config.yaml
head_dim: 32
vocab_size: 3491
train_tokens: 551600000
Each number is 500 + 40 x the weight over its row's rms, rounded and kept within 0 to 999. Layers, rows and columns count from 0. Numbers have three digits each. The size before them is the row's rms in percent of the matrix's.

# layer 4 MLP up, 768x192, rms 0.138, rows 73-145, columns 0-191
097:461495464506455464511563506517561488496527558538504487524483558508557483494464485445512559501546446470565515477536469440563523482461506546481396532404497475563492489434476553480528584474514523462544561417557482450565527502510511519543505502501531538511517548524488434535516413480503504578519515519439486462517474482428598507455480528543523473508472465552507556491511500568446563574420535489473547505394485487468451495505455482497476487509536563549500534530461499501499512473440514442491407452542556498488491584549471524499503536471517508497543544495495473514472478474431429509
100:502516436532421499466521515487553485472460461545443433549548544507487431541467526504530522522472496501522458522527483493504404452484527473563491473521503496512542542447541604484578458502523503572504461484470465471465455538529500449436476525464514495455517440517593519514447531518544496532469544481551571551495514534512487439547443496522504449480428466495510506514470496439563497585382554488477532462504519519500414488506446540495545528464519480563451442568510535454493506539482435431504520516516409560456471488540457522487500504487490466450570446485511460532525493452503586489
095:472572486489554488404536574464503547466572502462514537518526457499530450471486598485394517432504492593521463480493475543553507492454439448513485525475516426479484549551513503437541503436553514483434515546536536529497446485477484546511490531522480485507539462466515443471434539479465442519430513557514447474488500493551482489501522490498474525442514435542533465535485538485498481502460453493446569458516495463536515546547500411453582507496361472450499504490488559508521573539525517483532541598522449453521499504506456500490450468537451541523526495508502420546476513473470515514
095:466482468458478456533507486471437521459468516421521463527555495532518512485523468598494462494510494507496476448571428496546470476472480519583506464482558519569522516417488531538530506496549457487475578455545474499471459448404438474505541575557515476494455488472467459576577538527481422542504545482512482522563510505546531465502482483521506501479475527484527473579430538416510510592528484482512428516479508446495423495482422485402474482577477496522459453484479575481499463541440503474473520518461463468519550533450590518520479496541453434513492446525523506552447515493500500530
094:454475439520551475470552464495563575496558560534410485527453536497530496489524502480456504491509502552479552436561440518469466496516471470559508483523507517507524492534568436556477515533512485496532476517463515500429506434422525527478482525484539535529420415513463483543522481562558449461494484540541472485482524463513568506573529525468491438559563561449556570527598455515436537468420504556558521471471573520482461543435444492540504505530491534481496491570504519504452481577493523451455575464510461515540513517506480518466556483509430505485553535498458532519411548533514485526
100:538478529531546477498495424491482404511530549495531507448592453478521521479573464507468505445505453500457585513543484528437534485438485516499444499457471511456517491570496475548498495593513447551490477497532486522477534451487502477467614469449528393519477484503505493555495496503508509532591469440477519525507556501488478527459522547554485493576475430502486459522493543572501454445467403461499471507566519527506439542508514515533556531541475480537478546511492522560545504476438523492576558459526533473571537485519476405473538460506524566514465599468470495537556478524525487488
106:534497472513502433499485495500477533480478483515534490429490450527523525455522455506457419444508530498444485423523459500445453581489511438468550479499523472517465507525529480551533537491567578432520438563466536501469448597539442574487474518504481492486497561464450589548578513530533472527496468549422540552526523525496510463577487501516518551424452490490431506503501454456478540558520482494534531511556499469503524541457488487519517490491574514483493477486490474533562494540503559519489497489465643456553460561541539447533503590496480484502475540544502486449530475486616497495
095:533454543456396522523519531495499448515520554479514441474466510516482432477555521493479483575551559577526551537468556439469549425434593475540479555465445485493498470453521549572460501489475540497469513490570502551463506443499508493507491492569489494527507529593459523428511510427423546441523508465502590492525468441526538493531464544475504593529452464489512498486534482475529506428494501543463503512514485405476498459538517576474444465533488524459468437495489556414494430525462493475541489443455514479513503484490509459464554514502456516500474466534451437477513521481412499528
103:441461504490534490554458426499526407501528526488482537557442527501428456497492563467441513534468519443540443533440529540500450562481442602532442462421474514565510517475482501536579411440512509512492523540459561501567500506523471493452450468486548464450473523464467520543535502538591546531525511408544536453543460500523477500549438498510486507481496455443522505473520447517450485498586520524490504498472450497609534535537518448540487541531534460566539499472463479493523470510547493507551545487518499484475418466568405528507466459504501473538544445480497515481481456518468529485
101:467459418494494537471541496432450483549539475522499416520496461451497475492502451438481500435491509544560433462486510499504504509526485531521444543486466511593431486540539462576557491479535495492446509457511510457558439500523528565604453415486526487487476541570509488521510534513553513503529530572533585501489501469490519519492476493516466570598530536528482561522468469538476504477487477490445481495550518487491523514471408456559438551460458560532389437473435461454518449591569454479467465545505487466492494523456496507508460537524530504494526470473499450528558498561505495556
101:455460536583504474499519545508518527509472464446561493492424419526450486470517515449477461498446465475530507473520541487461540499447450525451460522517530486532467493590517498502510459560425451442449478477486508485510489535544516513574449392470490451488513562486533536442518523511524488466560486580498496431430563505594492532474564484519526543500513520440524481521532520526521413518482520513449483487546511538556490525480500480436558497512473530432624465541522496539514450446501480502490457611481465512553476548464523457527500413457494491544477529483509578535470521503437465549
098:488474575520455528519559508514485514463493473453490574477488537492500488515524460485448410558561487547541460490499508513501505469545459472483482538538500543607602464515552507510575452537494445460492506478501569527537529476554512453574543512437494511536517489509490553521548453549436478463482514489515580538545517538493552508486623531524501545488529510511465464507515480523556371499524499510438518532550485541478452471486428562480542524524463505451496513474483455502536444438443428469553463543394468542474466473480509521459431523490449472422541473517487523476526523540525539481
094:462459567530512506482558455474417507486490468512510483528571550498476497522522445466540503489501509517530550606570530466511500527537574509500486442543440495491519396483443538532523502511567553433484456464487522538456583513549524535547510597454518469470519454453516476517507477539532515499531545458464551449590536432543488569511525515480513474484503511486514464445448556563519470492532485475498572516484467505580476546485490530493513471479498467476532487507486478480514438536513515533527493494629497612509477494476498473444525508512524477440456396563561499474595487508508540502
098:567467459514523477497588465473468527553517482543500508473519522575449502515480474482482550506538568587515473457452536529499470484496469493504523541475502449515580461587535531491524546512453509449420536520471528416478508556545550445505465513499478507531452498482523437552506570455575448487410504463560459529554512493486534533502512508472522465399492459470544577466497504522517552515480525539525492466514570522455486541515409567508488575475445498469502542508514520484463469568527500485513534496540559469536449535560507549498504527554557488475474602482494591557579534459469510525
102:438488504480575488473500534490463522495484453507451493521592505509482447537480556564578459554499565530535534493498434582518454479439519449518483440482482486524549520433424472470591536476509487576457506462538574532472469466440534486452534469529572475549528480418540431551534482547564545492479524515524504526503554498487500505451470495458488442468555498502514433492469506533487494540519448574512474470457473555532563588522524499445517517509590492510522521499420534493515516485511495411493525511508532435523486477419508485510490507551465454470420543400520548494531539506511459514
105:544552455478464528585521482451496435496520567520531560555598399493478520532532456483520560516533547525522490506431489435456416454538534479506521474500498529469512434522515471559467505445532500489496522560458442541462560525440488420513521471458487475525473523507499464479480519549546516444530508490542536524429418480467485474455556554452533606493502473458549459490481528523520545565509495564500536512529555504486611434507481486473442479522481490571462471507412464538514471487516451482479493513508477518536461516472478478446513464433481540538469549547508543418500523464478424530
092:422515486464510479561457449502451554461529557506501538542498426522481510478499543536542511477545475499494530471541529480490450410491521455481460506499538455550518527534515499481486523517584497478545543451402473446485479606518492494495491479489572492462612532499454465528552451506538451460521600457517443525419473506497513514420487528474501438502488559482479482472532555448506532497537496507523500529459527493419475496486501508466522539470539540566574445480538451448563542449468490595469554574559427482407505496478501434534537468516544501474458553551487462504479519470476494509
100:487532489519481544514568543488535336446549515489453489604449516544496527588507556483472472499559458454479513496442573493497500541588496550538451536488486476480560450465517501481489540499517494441464475488474552468531484450490523508502480455532478541540490492520482496539534462504482491495485591468513454535470528505484453468498493571537470457503486483551441408437544512524454509539557451472380511483468491487471570586548519468454468488505484553523461511499512514502490489517450490495497511442480495428443534445477506586526457522507519496476523479514534368484530474519526445470
104:547453480500536448420500458488537480474525433494470503573436517488467464571550571490559514503450482538521493536500394534520619550595479485498511426472552478481540517530537457422533491438512535477429463470468500502566535499526542481589481449504528539489450502475413493508496544561464494521499551530517550559433504476491553510540478546548559512449477473549508527455552498447525528469518524535459522544493413495508542490488512471458391501507514562474546479534553514547496522527509421539449496533535495527511511539531497492584489501501538439529437511517505476527467522523540502471
103:476536427460494451543484513377488515498545519496531469543529479480595560494477470469464558496432531573454462532525536485487388503561516463518469482557552493555492470474483526477519490479521471528538579523505467448487548469490479488478530544442509519584575545527476516562563483505488497507546502526440490529535478465521456478492566465588456493445491465446475445479524509471533516478518442524596527518480487492501495516413497495533456499452495472537526511459529485502480395504529553394508479503546458558472498449566472456490494483477555527482468441480491480492490585531469491591
105:521573505483490529529541584481447495394518550502570516528426438536490486502557432446499531555516530462467494448562464501593473497501501497504476429499477436463542513414491519391516572464462480540496591489478426552530445488497475472502468519530538522473611481473467507535478476525494479518532480534538489542453512479515472494484554524519470510488566509554512540517481508565512521493526499540513460471558485491476533450509510496475463566528570479516444472516464445456522485512554502473522441529497459491507523483457578492554592476516386480466470505462504529537527449527461582455
101:525568475478567498454530476481550511534557428448604485539463522486462490463495576478497512509454535548520488517513441528514480504557533479471533456505464504496529477490554529466533491533456482547435505607559443530506539483469471450526513452477508457517556498466466487522507582551514503463546501492431460519496474489520513443486454484578479448507556469571472514513498424496481527468493496488481588448417531443447557472480475498481532558462556534491516549515505533596525548543534532498475498514539481528468538434503535524428437465468468590409459545499490512440579518477576522494
099:437505552416528480480499487590437437487477544514541517441527535501508531532454513542444558521449545448533546490480523519523424466466541457529586525496530476410478523462504490428526462511478496538541462493494472522521508572482514549470503487546435466421476540545517530524428543504431459464527503548489532563501451528437498411530493509464475531478513475442514551563479486487521532509528536489448456508465478565517496519513496468438506518569539509543541461425547507443503532533495472517496472485602422474463507492474495517459500491493478595421487559419510487402450502522547495525
099:439526439513508504491455501517546538565417443565500416515442478522545483424465471511509483518582496518476453554456491474530493481419509515518576479493486437429462449473442485492498499531514542476424498497485427515509484465460487528619510523529531533451453482541478493497423528476496485486412498501493467539518514493477526443479491588552540498538457555466542489473586488477527524507490509490507497480472448482571385521477432569529468527540518523469547486493557463505507531448510489533425478460510477495520543537532485530489513451498482517462515526462448413511566462496409424452
101:451456514484501467568473492508486473497521533513527503554467447475450504498534479476427559449511441517471535607525406394443528546532532514570491532500530477430509532501522478563475529506512555507518444497515481514534507417483512439507517502485536489497477484540438515575525560568521428545551525478501461482484505477523531493516478497577462528480464556501466539573481471504505565372517469506440501536503517509542548435500405535467487491500541538495527504533511526476445451507467446486439461500545517470483525474375476503500515420481510470547520529504472593549478447516431517515
102:504495572495512454502475458499546535482487493564561499557490585530453490488529461530433410525372462454471522482469460489531489471483491490479500550484524472534419466484582521505503451525527489464496464516506481501559463497544514494462521437529471456530547457453547479541488542488510514556492464463501414446493548529470555559502591529499502548453481489472498482561480486508574599442521498449533474589488531536470453505525435533516491496486489429498488532541502437552573470547529565560519515505464475469461492500484557439415501484471515528465386486526453514578512511518455502526
101:533459526437481515488535529555511522566474510463476456491525508503424528449515533445466452508496476533481505454513469514511412470575523516484551486531470515433485547459463484439512477497535440599527483483476443516462509523476513507543426447528461514432529493532471517476458470441544492525567483468575466440539434545512607493510442472583464514499514511477446504490430475505517544543499529456500462483548541539488583467486457477468547506492554467562561554554548534531505553515538497544519511436487462477496509558400448501549525514533377529522455441547499544509508533518440483522
094:497484441499551485473547466489505476519479504492502471491456458530549453492526509491425449494513482501528507552482437449515418533511487474462439544432456487557519456587543497509526460483540484512543421481435516476577556523519491455438520450488496500439511524506510586488454544516508550574643525462507512465521454459557520523515438442492520510544488474530519539538455516540554551476484527493514459452515442561570487466461475468506375433475498452518572473478586577518512509496486481520563490542504480570525546462470449443493471494484419520485500498458518550537509495437516504525
100:516483532434526565511450480490516437462495426428546468490458458581469530537422513355498490490477489424483538486554502455451472476504499532386496504491480480529504536460518512480463531449487462516468499504464457528505509470523533454462445458551502472535532476513530437519466490498497476457470548455557452486470461493549473569534472506461536471513475504489492481515436453473462473496520606511538526530491567526467506454521545495520478481434395491469437509460493526464532548511515524476575578486423513471521540490554555450562530552466476458489532415475441534427437483498471510487
096:546502479472457545577514478514493583507488454497444442473550495422498502501546505539466486459445519545571541489470519493434448526512499505497564562512536478551529532513398523521473501401574538472478473500562488524484519508538447539434496471500525479503476484539562502545549511468431546463447492540494450565495553484503539522529530475496498501615472525507423465526441499477564483526483436469491450567519520505504488482485479572543568470573420441508477481465532500487517531563491569520490407482529509535477536511491562407557573532439492479532527442504507475482456489553525516511
098:429540444551538456475517494573430446455524500581542467437582479463488455513524541497532483582546534516515486539475507569506443542480496552477453534559419489531558470480454518498515551509498483481493550506483530513520628509488556462455488506484465543462555453521511476484415533471506525495470453485502560480448527417508461487461446477485508511445487526524450557502439541527534461517526477579507493542556482553471509477455519527388482465429478466484443562533504540582510453480492484520491498459517485490471593531555522535500505499474529570508492522466539529547501478479511399504
103:539457529535516568453477447424560517454517447482576465429444496492535508476498425482423571510457501498505516504499445534500492443502509453411466456515512466552467481470567512469538527524524562454494488555494529453540469478574530468462580439473587490472513462482526507521521476497447522507539486487423470472600506518468521449485531480552461480469425471446499497483449519520564477514508456570470475485518540502490465482553480511530488551477441545536521439554512447524495569504482561512453496524528578505548579450541539543530537479476535492465522511466502522499523442419543607492
106:464539445460503566448526482540603528485520441473511529540501484447511603531478520440578504510526499559488476501467504526473427441496496495498518569456520470523503501514479547457450468551483522541513553547502427503465527502516526535483506526513459485441441518468463592414529501482529497501510524504444427526510474543530560539571481541493534518538500489477510495510503484521476441576504552518558515556524480536524512496536495463507476486506523406437505517516500424473545531459416602532560509486407473550467451461544487522483517449519525469610516521420512445533481508495440529428
099:542527461497508465487450448531480511475507558529502468510538552502489496468531547549587464455485514532475408478449439594539587465488504424537443482481476520592489508434511475481423489522511534458496559476488435557535493523518492529467539480461541495535506486437575516515476599479519546504529548501440520484486471495540493457419547509423499458486482527449516457501503468493470492489511477549574442534532549482467542526481573523465419492482526448511520494501502388562507554568545481508530469550490525523486572492551471495474515506446549599457559508534510483563509493539466548467
108:508496420470566503527569538484507597583503510435445482484480491485538522467473537513511489504533532504511506468538527504468470486447475513482572461535416474467494523498482537527472501518545445532544497553614518518531575533498443527536492488508465476447431511589515464479483474539541469543566471452413537433495480490571566387454564571449442508452556516490483451504503534548501566491490545507545494525489488451517503497494489532489539497518461570384447467549524466525544471499545530484514550434579515474467524483487505499524463471500492508510577476530457505568492503512520452548
108:542473530476526503565450504499444551536510502438481525470478528546541427469501539492519482503411482514438530440477490480472421422436571547511486505532531483511504462484480520436527514484494545474486535484481561472475483483481469541450412454535527454486515529525465459525479562458570518564532529462507506582520454594426437519486483412478550485488572623440454430496504518541548414495498413490471484544520495548565541513532488499569445475564481496535525456510489499490521513493514489530498463565480494505503484529567542467517521477552531525555537476476531455437448550505484532467
099:487506426501436496471559543545520478545527456547507477470496533503458546445409510453507528561471538533507482583506461483503527469485474474571546524532559504530483517514459487422499450451557538498500455497591527510511544451528459440537590590529521542510459511413482483486532537532462485501445428463490531535509545504492498534476514552507485564485491493523488424521523500492403535559468445517560477484480521525515478463462393492574529504553529458442469473402505472480509505538460451511479502507552490565542503508523426500493510490476588547504483484466447515533572589506519547505
105:562480520524481556460474466467517496500556532421507527486479484447514476480518447469414565526480493507502489518537494479442573529498459517589525522428472484474499480501483541533460539504569429572479463493406505576518464437470504435537455537543537470502511451430547552458500478526508511489480520467540439453473457451497431553508517507503464489559568508526522470509460518499502566477539444495497570514567481461504545536493503419534539510504516537508532539427488524450457520540495462486486464527456472466439493522532519529520565541417489390466437463460545471533419556470592476513
098:509489484376503512526489485472518529533566517464545553511462468510512438511518429483524517448460476519484456562508484539480515451504386538480454532523476363551436515478568518568418536524529568512446508579498484419547473501502586530493557541542475439416497524440542523440491451420429439520552505541504486560516521486447522472470501518503500487459518530551443523516564575495478492574490496513540535435497482484509468524470517516501543554506472440455564485484505488472540473511551542466452500487479500541507483534461474524512534494519528487569504505470529523520538452464494466559
107:477497491483485532522500490456493492458513509490577545504508580507462544479504561452499460464473453472495472534453541436462441522507489428549488396449471450477527486503575607481539537534437513500384460547489506534458497537600518527501550458464419490423450543403498478499525518487570474521485523486490502488481498447473510446509493484578510523452446498473573504518484451478562511541517500516458501538451439539501497519552448466478532555520484456531491412519555531499430495514449544515452486496525542513546495519483479463447491578428549497447502490497487507574459416474501513538
104:536479480511532530578512456544478487438529430541495553463508481515457514569472535469474493466511465498485546545476522456480406560507502528515560497556549550501509458476487494486546519509498498518557533585497452539526553438529558512461407546592507531511541506549554433503464511468569481579448539482581516478549494475567504448420500457580448540470560439480461531445457469493415523517555515526449477462494518500485484511513548447478503471444458505497539497542591564506489551456501571555590487527553507512557522506498532489489524474477473559494495515488532475486554525428497517497
097:540495552483518496488490512488577496513546562490484496392547492479512476565491525497489596515504569497528501508468495585460443498470458516498444559519536439521495499478518449555421523489459402485523503441527451484555466484506445446481533400475452421488492529394542521495567467531580576500551488570584458498541537512460441578550555556552515437483465496483498521489486516469499565485563517461552559449501481525518506493479497507537487525510474472517509422537476548493581514457505499539481508505566540458474514521479528511513457524547463558544522529494529503417467503497476504504
103:436517544439478525541488487491488467365469543507478532477452514552469534532503551524519495476565487493478528451513502522400509435518599519505538497489512540563448485507493459485498514520530478538517545488489490481481521540522514497468430629522443504495486520520494537575552478500461480554498422536518452522486457516526485469448413402521516503476507460549545498494530502452507542478551462451527576533523478489451521532454477476560560514502504484475489554498449518557526479527436540481463510414518469507447576576478509494440568484451534501559496535380478490494491449549519530529
103:602508537458485470505566473572485530546486530506545491525496479514445455488429481567532469506490490457572498502567470497517553547502522511442574488477536522465458504467466456461451536494536443565488505595492549483475557528540485489447503527591556471509551520465466524484449515499398536439562429528487521535521494530458452532546522523539437526420498556482536451498498522510491430544493538523444466513587475573478564499502529478518525537561520504521506513496448487546464495487518524486516547473511539530438507636507500472510479442547560519551496481469418479453467458541516528478
099:482438491444505476499540433427519500527524522520478513489605523489508566470511499487470526508452541482425538473473555513442517478473400558499481451467551491485429492539535452527478535488496452533462459472465496512411452527489545396528603561464462532465541479478531592473482515430568433517478465611502505491473464544487513445541541481571485539503480490496449510524566532473553493552522475492422536442437478487479506459458483518501469490472570484478446490498516444534587496483536545480489489562588459526471530575478509511551503490507525504473459466473530517509530479549532508498
102:570531510525483575449493492502504437480513497544471498544603518435511479515418551433465512393542604494514482503500443426457455495477445492499435521470515472531459481533575502551510420489466506505464523485512509472475469534587534455566579506449491513479479566510503508559524522599555543550432479448505455405491482510540479509533501548584467453513507544525506465500502486525527537549522499508520519447437449525527478471494477549471514480546557404484462489437459491578560513481472514502528549507485487561480491553531476470526457480520508442567511501432505511494497482522504476487
102:454542471430559442468494470511477476521442653538446442539472471526498481450514503503522522511535485544507490551498447503517494449433497503549498451489504425525545496427469496525514478471549441467498478488565502539496414545494524495478551552507490535526517539491535523487471514490514510547455539537512490493446469465552434531512520517567511486497468516468450488583509450529482552413525469567522519520461413513568489536529469540473521509430484507504567440533544516487521501511556464468539532511477504585444361516479452437477439499580424533480521522463490519475484446546491531528
100:446487494449469530533495483517528475444465492509488602455494548502468460518459472528499527469446494555492501455488557417511441538516543537525458496561554441471514518502484561482525533520479490504503515505565581475444493568507474478589493486508446555504507451516379490492502470474473507477592434575525533486510486496473561460485504504548469462456519567503558470483475516500548471576509516504458503536545511485460516589508497508524502483529500457550441535504559532426511461541532431452491469446483365458500569457431538465540515507464532563547481524470454544507470469505552553557
104:471437493498505505520485434485468424540555564517473509506577467427526514587533463487514464467521510500468497473555470455513464508425542479510474437554457510505544544435442489463487511500536470480427568510450555509466467508522573561514511538509460488539514507470526539426514461448503486531542528545428419479498515554513432493483536496463524528516515511480501505416448503504462503504436449562513459446403512525434490483462478518471422466536460537444447439555481526461448540465471496435501531593490496510458462459422516534512528529502504421502477452485429438465470534431490476476
097:506494443530480476492467493517463564500548425430606504516488554555474529434459490522479461491542526630561470488576489564493495464465466455532475555491460472512484482499474523490558471529496477539499455504522473505564462528441505487471505537473484477519530491527530515514465507406512510504511485491491592440592507510443508455463507576485469503507581517518511529473504435597500511483562424494472522486570559452460495507486520580480492495518520482505519449503478452469467477417451488522403426502510428432474486507512478429482517476459439530520527476532501517565469471405522508534
110:510442496485415481435529563517481454501572561488548450489507524454546487476434464476445492430548469454473514544516511473480489497531479528478570524524506513513440430421456495462481496545522446466459485504501524512517511490556524496511515531540499427423501526559483511447505575479384513516498505496451502517530548564514499445515519464482450554517411530530485541606530541464520540509496513412540505443479461502554513552468542454502468455493558475505571563496480448504479496513592526514537496540500505491462469444520496443482454525542553400531411536560528546442547503480482489503
107:466460486572507492528445514442471481449513490476493478460635480501546479522541614575459513512540518524414590491534507486546563493492493531537550446477487547531571460524499553484521570479533499527486514496564472585520505521474471503495537498456458402527468467487509452531501396503498558563508546500523523523502514486503518495463501492494542504480579489512536465509484512466557469438460558554480504453398504457439453488522527508508429539528547505465480489525411500522466471417494510544461469537512456438547515487435499533404530510495485492489463519535502545506508437475545551525
148:513497491488445514559500451474543455493440533430505541508486477487558537545514543535552483461528495496486520484467468493443450447487528505577543514543492430471489456512477519511518508505449426608474463463571511517479523492501510449472520504547535450531463497510568462494602516474497546478527491473500557546519504529422431509461454506441564496547521474502472504473513464540511516599414506514503556440461567563526508593484565521453498528600607496530514468459498499473498534474447454489470555468537454557548462516530457502513445569473557504606500488446541494467466480508486512502
102:432436447492397433521515492469557538508489527517453512581482469452515509456498501471512466515500472573520496571494535567464474552457484480498457534576502545462555583430425386548534532471502462492480519480490539515528526514492576511511455531559476578571522588532509492493481516544500518521506517433411547492577526478512507526543481569410461506514525546575503519482478482543473506386528490479540568463554502427499536504486453490527560442506544514519545547550484468500480508478572535502453486503457525499453460489474494517452530474500556529503552522547517473506527486497501482493
099:535512456478540548585467568530490491417563513526553504498482529593492481447511564432500471436502495444540563454460534472516510484463500515535500450486518453499524502565446541504499529518525478527516491481484563520535604548530557525546549464527480457628455510526446510518525561396491444522490484497547483482485531502543499467468547499517492415444499494434500532495477450479415481496484492506501514530485532459546505425562515488493469430498486411448532503478478500446516459513512507394477546466532524539466524438500538522518540477533562556487396492459494467479485462487559492501
095:565455496548490491497484407473523501493457532496535475571438506540543452532496477527417467562508468536513508482544482477416536465499498471547440527504506502467438476512523531586518608510457531511410546483499479515495443401498447485454526519535418612490446448552545465531449553473479534480466481486490517452457529493523615473503441491513526535488548506516532509474546462501507494501521461596497519545540523509513519539475541571513511562497422493516439527575487480454509518542487504555482444566499510505518524553445545508546473565450538539519497521515511467474593497500498523495
095:460506483465471507484465544481454458465465526501603497496494520592476513521468471523500516479514504541525520463499471483528475462491418493513507395443451549478524547504496428444497504428511523416513541566509562474515493486522455416460499506488418445497468533512575465565477538527566534490503533452483478558468511512449441482520482504557498489372489517429523505607505515539486510492455499479518498515539560472458480493510504580458490521454489473519538470516457507505528522573454503546494513481518499519441542515506522455607405473566442503549495501420575440533483471497534452516
097:495462513508495529491551489484448456491482507522446577526532501507472469462452411525527502501462535462522489459450455564492587548481458455480512560467516558551525545441534498503466518534512515523524439416521554455523560519539470460510498459454451468508525464562526503450468492542492524422570500492495465543600495405499476530570491487488502563457543577448439478506549465564484493475428502548488494488466474406475449553529442494530581467507481494481479489527502477413497545478474505537461449485508549555467498479531505496419381510530463478542566511492506538446526493555462485467
099:495524487550529484525556543473507499543480450522428456518496566514477447548497501431524439522444551470502492443520530470495509529484441569398519546473495498477539526537524488451491485605526542504499552482511504539455501423419447486492495515538428530524480586515460457519548546478513446482462525528544495467550479484519531481467551528475541510455523419421518492588509421506451456573589468486457436418489579501498557531552484579478423512476492510517472458502499516472497414556453494508466493498492467493462460477498529485489536476426433488459556513526483480523466546494566501533
097:424465476486521479524452484535464519507512522509526523518429490454450513544514500452457490486534535485474457575434442427507489488538566536424580523484531493446646519462518472514578412538520544499474513387529456540508484496492441531499452539449597441450489520465472459480534590485478524505554499460513538451517509536512541476494506465520469505526487560419529538515491429531498444471543466540470461534526449535508475532482452503509517496511497461556496475504434497525514515564495441511462542517576558535433512549526498436512467448450450529535533536562521543500468512516530466496
106:532517453427517518494513458470472524442497528467472525501497468529437451479543473492530486482507583484479514534504483470540483505510500558477566450476538487411524539491488556500561515475446457490532533490493556506534461447492499473558539456483407497522450429444469494529483430500561505548518514541467478480447402522514576488510527489538434473475505477509459434426457534527565421430476523589410399526551466560482480489491500503438480533596519431427508540494549483496492541463478531455488518490521478412515516450437512454547447481497533511508546507564516502519464557527484473536
100:488486514460514507471434513488493467481559492541479502502590511574531435443425561543442454540523460500551386558487505470469509533508531535468475495513480509511453491501532478485528489537503592440424511535562543474515550461551445504485491484488421516506515517502500554435488480500487421550573536558433476472529484540506524506528515453484524468503535494463449463498471502509449527466548554453449605476525518557470484545498549532498457418474525482555534573509443513504530555434510449549520488525540446521512583539508476382528514470479508472513497498473507604482542530455507512546
098:538506527524497468481467503575499450560469517473577481539505536524499464399509561450453543481478496481533526464486488522499543480490525434503561473522440516527445442498492484497498545499523552472464566473500578443445417499476433488502540524409480535505509506556539530527526489511523496542495429441475499507485550438471537525469541511503528553465518464580573411421542468505519482473431467480497438526486476532504518529461482564511483501471458559469494495516511498566491508511491532479541513506515503475490487440474534550444446538589435460464519557431523524611538432440421471423
095:441535464478450541503567525527501534479564421448566576441539475502464497479496515506520538457498473476484414501485486460489480435487488561491478559519429527513478540514493436487577579443487519515496570425529481529538461446544503429522495438485481489546487488473518481528500510485537484510424533612522542539541491422501535516464542488453464478504493446528579518454453513562536434541468503442487553484515542521511459421492487524546519459526466433502533554500467516554507494565428499493477478501410560506501540481535449510442427539494445509586489489435527427506519511525493496486
098:538545527565407521464563530523549556502447575546492487495513611465497492427518431506487480507495498484464493542427528440469425478476452507542443471523451563507500528494449515508509573547499503450487487508478505516582542470523434512470487513596469540500485483480527405550490413546450495524497513570534534503610498570569527471552409511520480533524498538512538546548437537485510510517546468433509520495461503509531463514511512455461469507496493507508464490492539567524528515477447466472482473528473463545541449454486481556551554458461546471502546431440522511445508557477516460483
101:483562479550515525514548515481516491460489522501465470499538563552491442461473485398532545434514559551523492544525511497435496491524465559536535470504528527579451523570553499477530488554482506548491472501530487459450514529523562472557519550456484520453400532416511483493512407477424477482480527490426525538512522466567458567473526515463473483507459520561487574511465456592499434510434564502499503531425503484527527558497497524495534486499497503427516509492504537574430459535480498440432451476501478569544525499497516466636457517513509515532503472511433454430499481477502458485
096:406529475536431442500466464535513429494478577483513552512465538553495483480490464497436544477511567516546507521456499464492538476479558488528560501509530447539436531496503520500436469572459572463489468520494527472510536502510490463506454416509519480536489519535439539572513554450454490520557468533471501445463464530549546519511554542514495475526435484526462466566464450524604488425482499517493475476423479499506500451528514556565471599471485479507482429526560544525518424503492508457505472447495509525495483492405459440505548481505530525448559489492495566484406439440496556437
094:475501539473502507576490576388527471490538445494511448455534455565432455497548491491456482471546569536487475539573444527488517554481471494500455531471496580525498511506478506517449504522508587575477506521484471453470521480551506502536575496592505492437531572428466559478458513414496464501437475581500416533394508483514478517521481489509541445475535451547493581532536510463450498540512489433505517562482487427473523518447520520429503500556487514518509514506475470516480521451489450516514477520453474536497533549549409493528519522488480510487558547571443524476560522452472453487
106:551473532500493593486536582532528528601509415535480433474486434503507487476492532493454473473512566561527541454545483545441545472483503594519551489455553518428460457549484546548477501448462511475522529535526479456509503492499483489484490486475462479511440454430410505442445515425511501446427489522572566463490446516465473470526545503487487467545529446476463481473536445550498489443458562502426506536471524542511528430421527464517501453525544420503499549499505515534516500581462569538528478528483476471501494559443485468507467477481503429471516500473512455505497431581494486436
095:534511462463544485475517585517504534416491489523505530497559431461488423490471505481512498443522497524491425497510538480503484517575462490487423476514488488418518497485503582478539530499507548599509435487551543424561541551446532538506470472505522498485578438557495556474484510489470494514567420449526521504502562564477443411438534495461540497509494456546523501508518516497523493504491504513470529477455460520553597462570463469499556386500454516487529461438412512450498511519469465467497568490501529459454456473492550457561460526515557460460528520476492463552539465460464554453
098:489511564576492501464459496554559475503507467568485487464484498484528515483501493480532497550527500480477472449436485554501506494503453549477507512517464468554599560429481508525563534412499385501480496574567464453499497459510429559499470632487475534541510527462501524495536507519500533382453553447474515541523523530505496470435539480495464500544523495509533474616426527503492548513463529545520535519457493469489426481507502517533495491560446524521490504468515539493461433493518490469548514555477506475536421432474488530443391521530510467523445442474515552469450556478501507543
095:439506486534483478539571541489437450513538488509527483506514495553441493495564507483519516580496445533499508455461493482495500512496613547482422484413499546535428524444520464496505458491463522452478475487483492529465513482488442521437539443521471494442487534490528511492509530394492501530561539500428508498548495529534403467523458485583473501503543497521561466544515471523462481533538510567433451522439476523558555469496490469477462479488448538455472503509524573621578484530488569506495537521505494495447528537491603541524559437517494469566515545540535443537440499524532528566
101:484450545520425484497474529476472506484516540455595482451472472552461532511524601429488452457451483564467444537550448565480542521512460527557466488480513513431493520567546449587525555542511518478434550493563474498464497522490505553494526417580498465564453512488499507498557506446496482561507463496482524474530503480501480466445522456525534557504505486484458500466494469494519453558568518430502488479522511421441556501528486507558577565486509536495517472526423618545442523542548502524476487470565496456546528535477516511438535462451461480556498544456421523543498509548492512500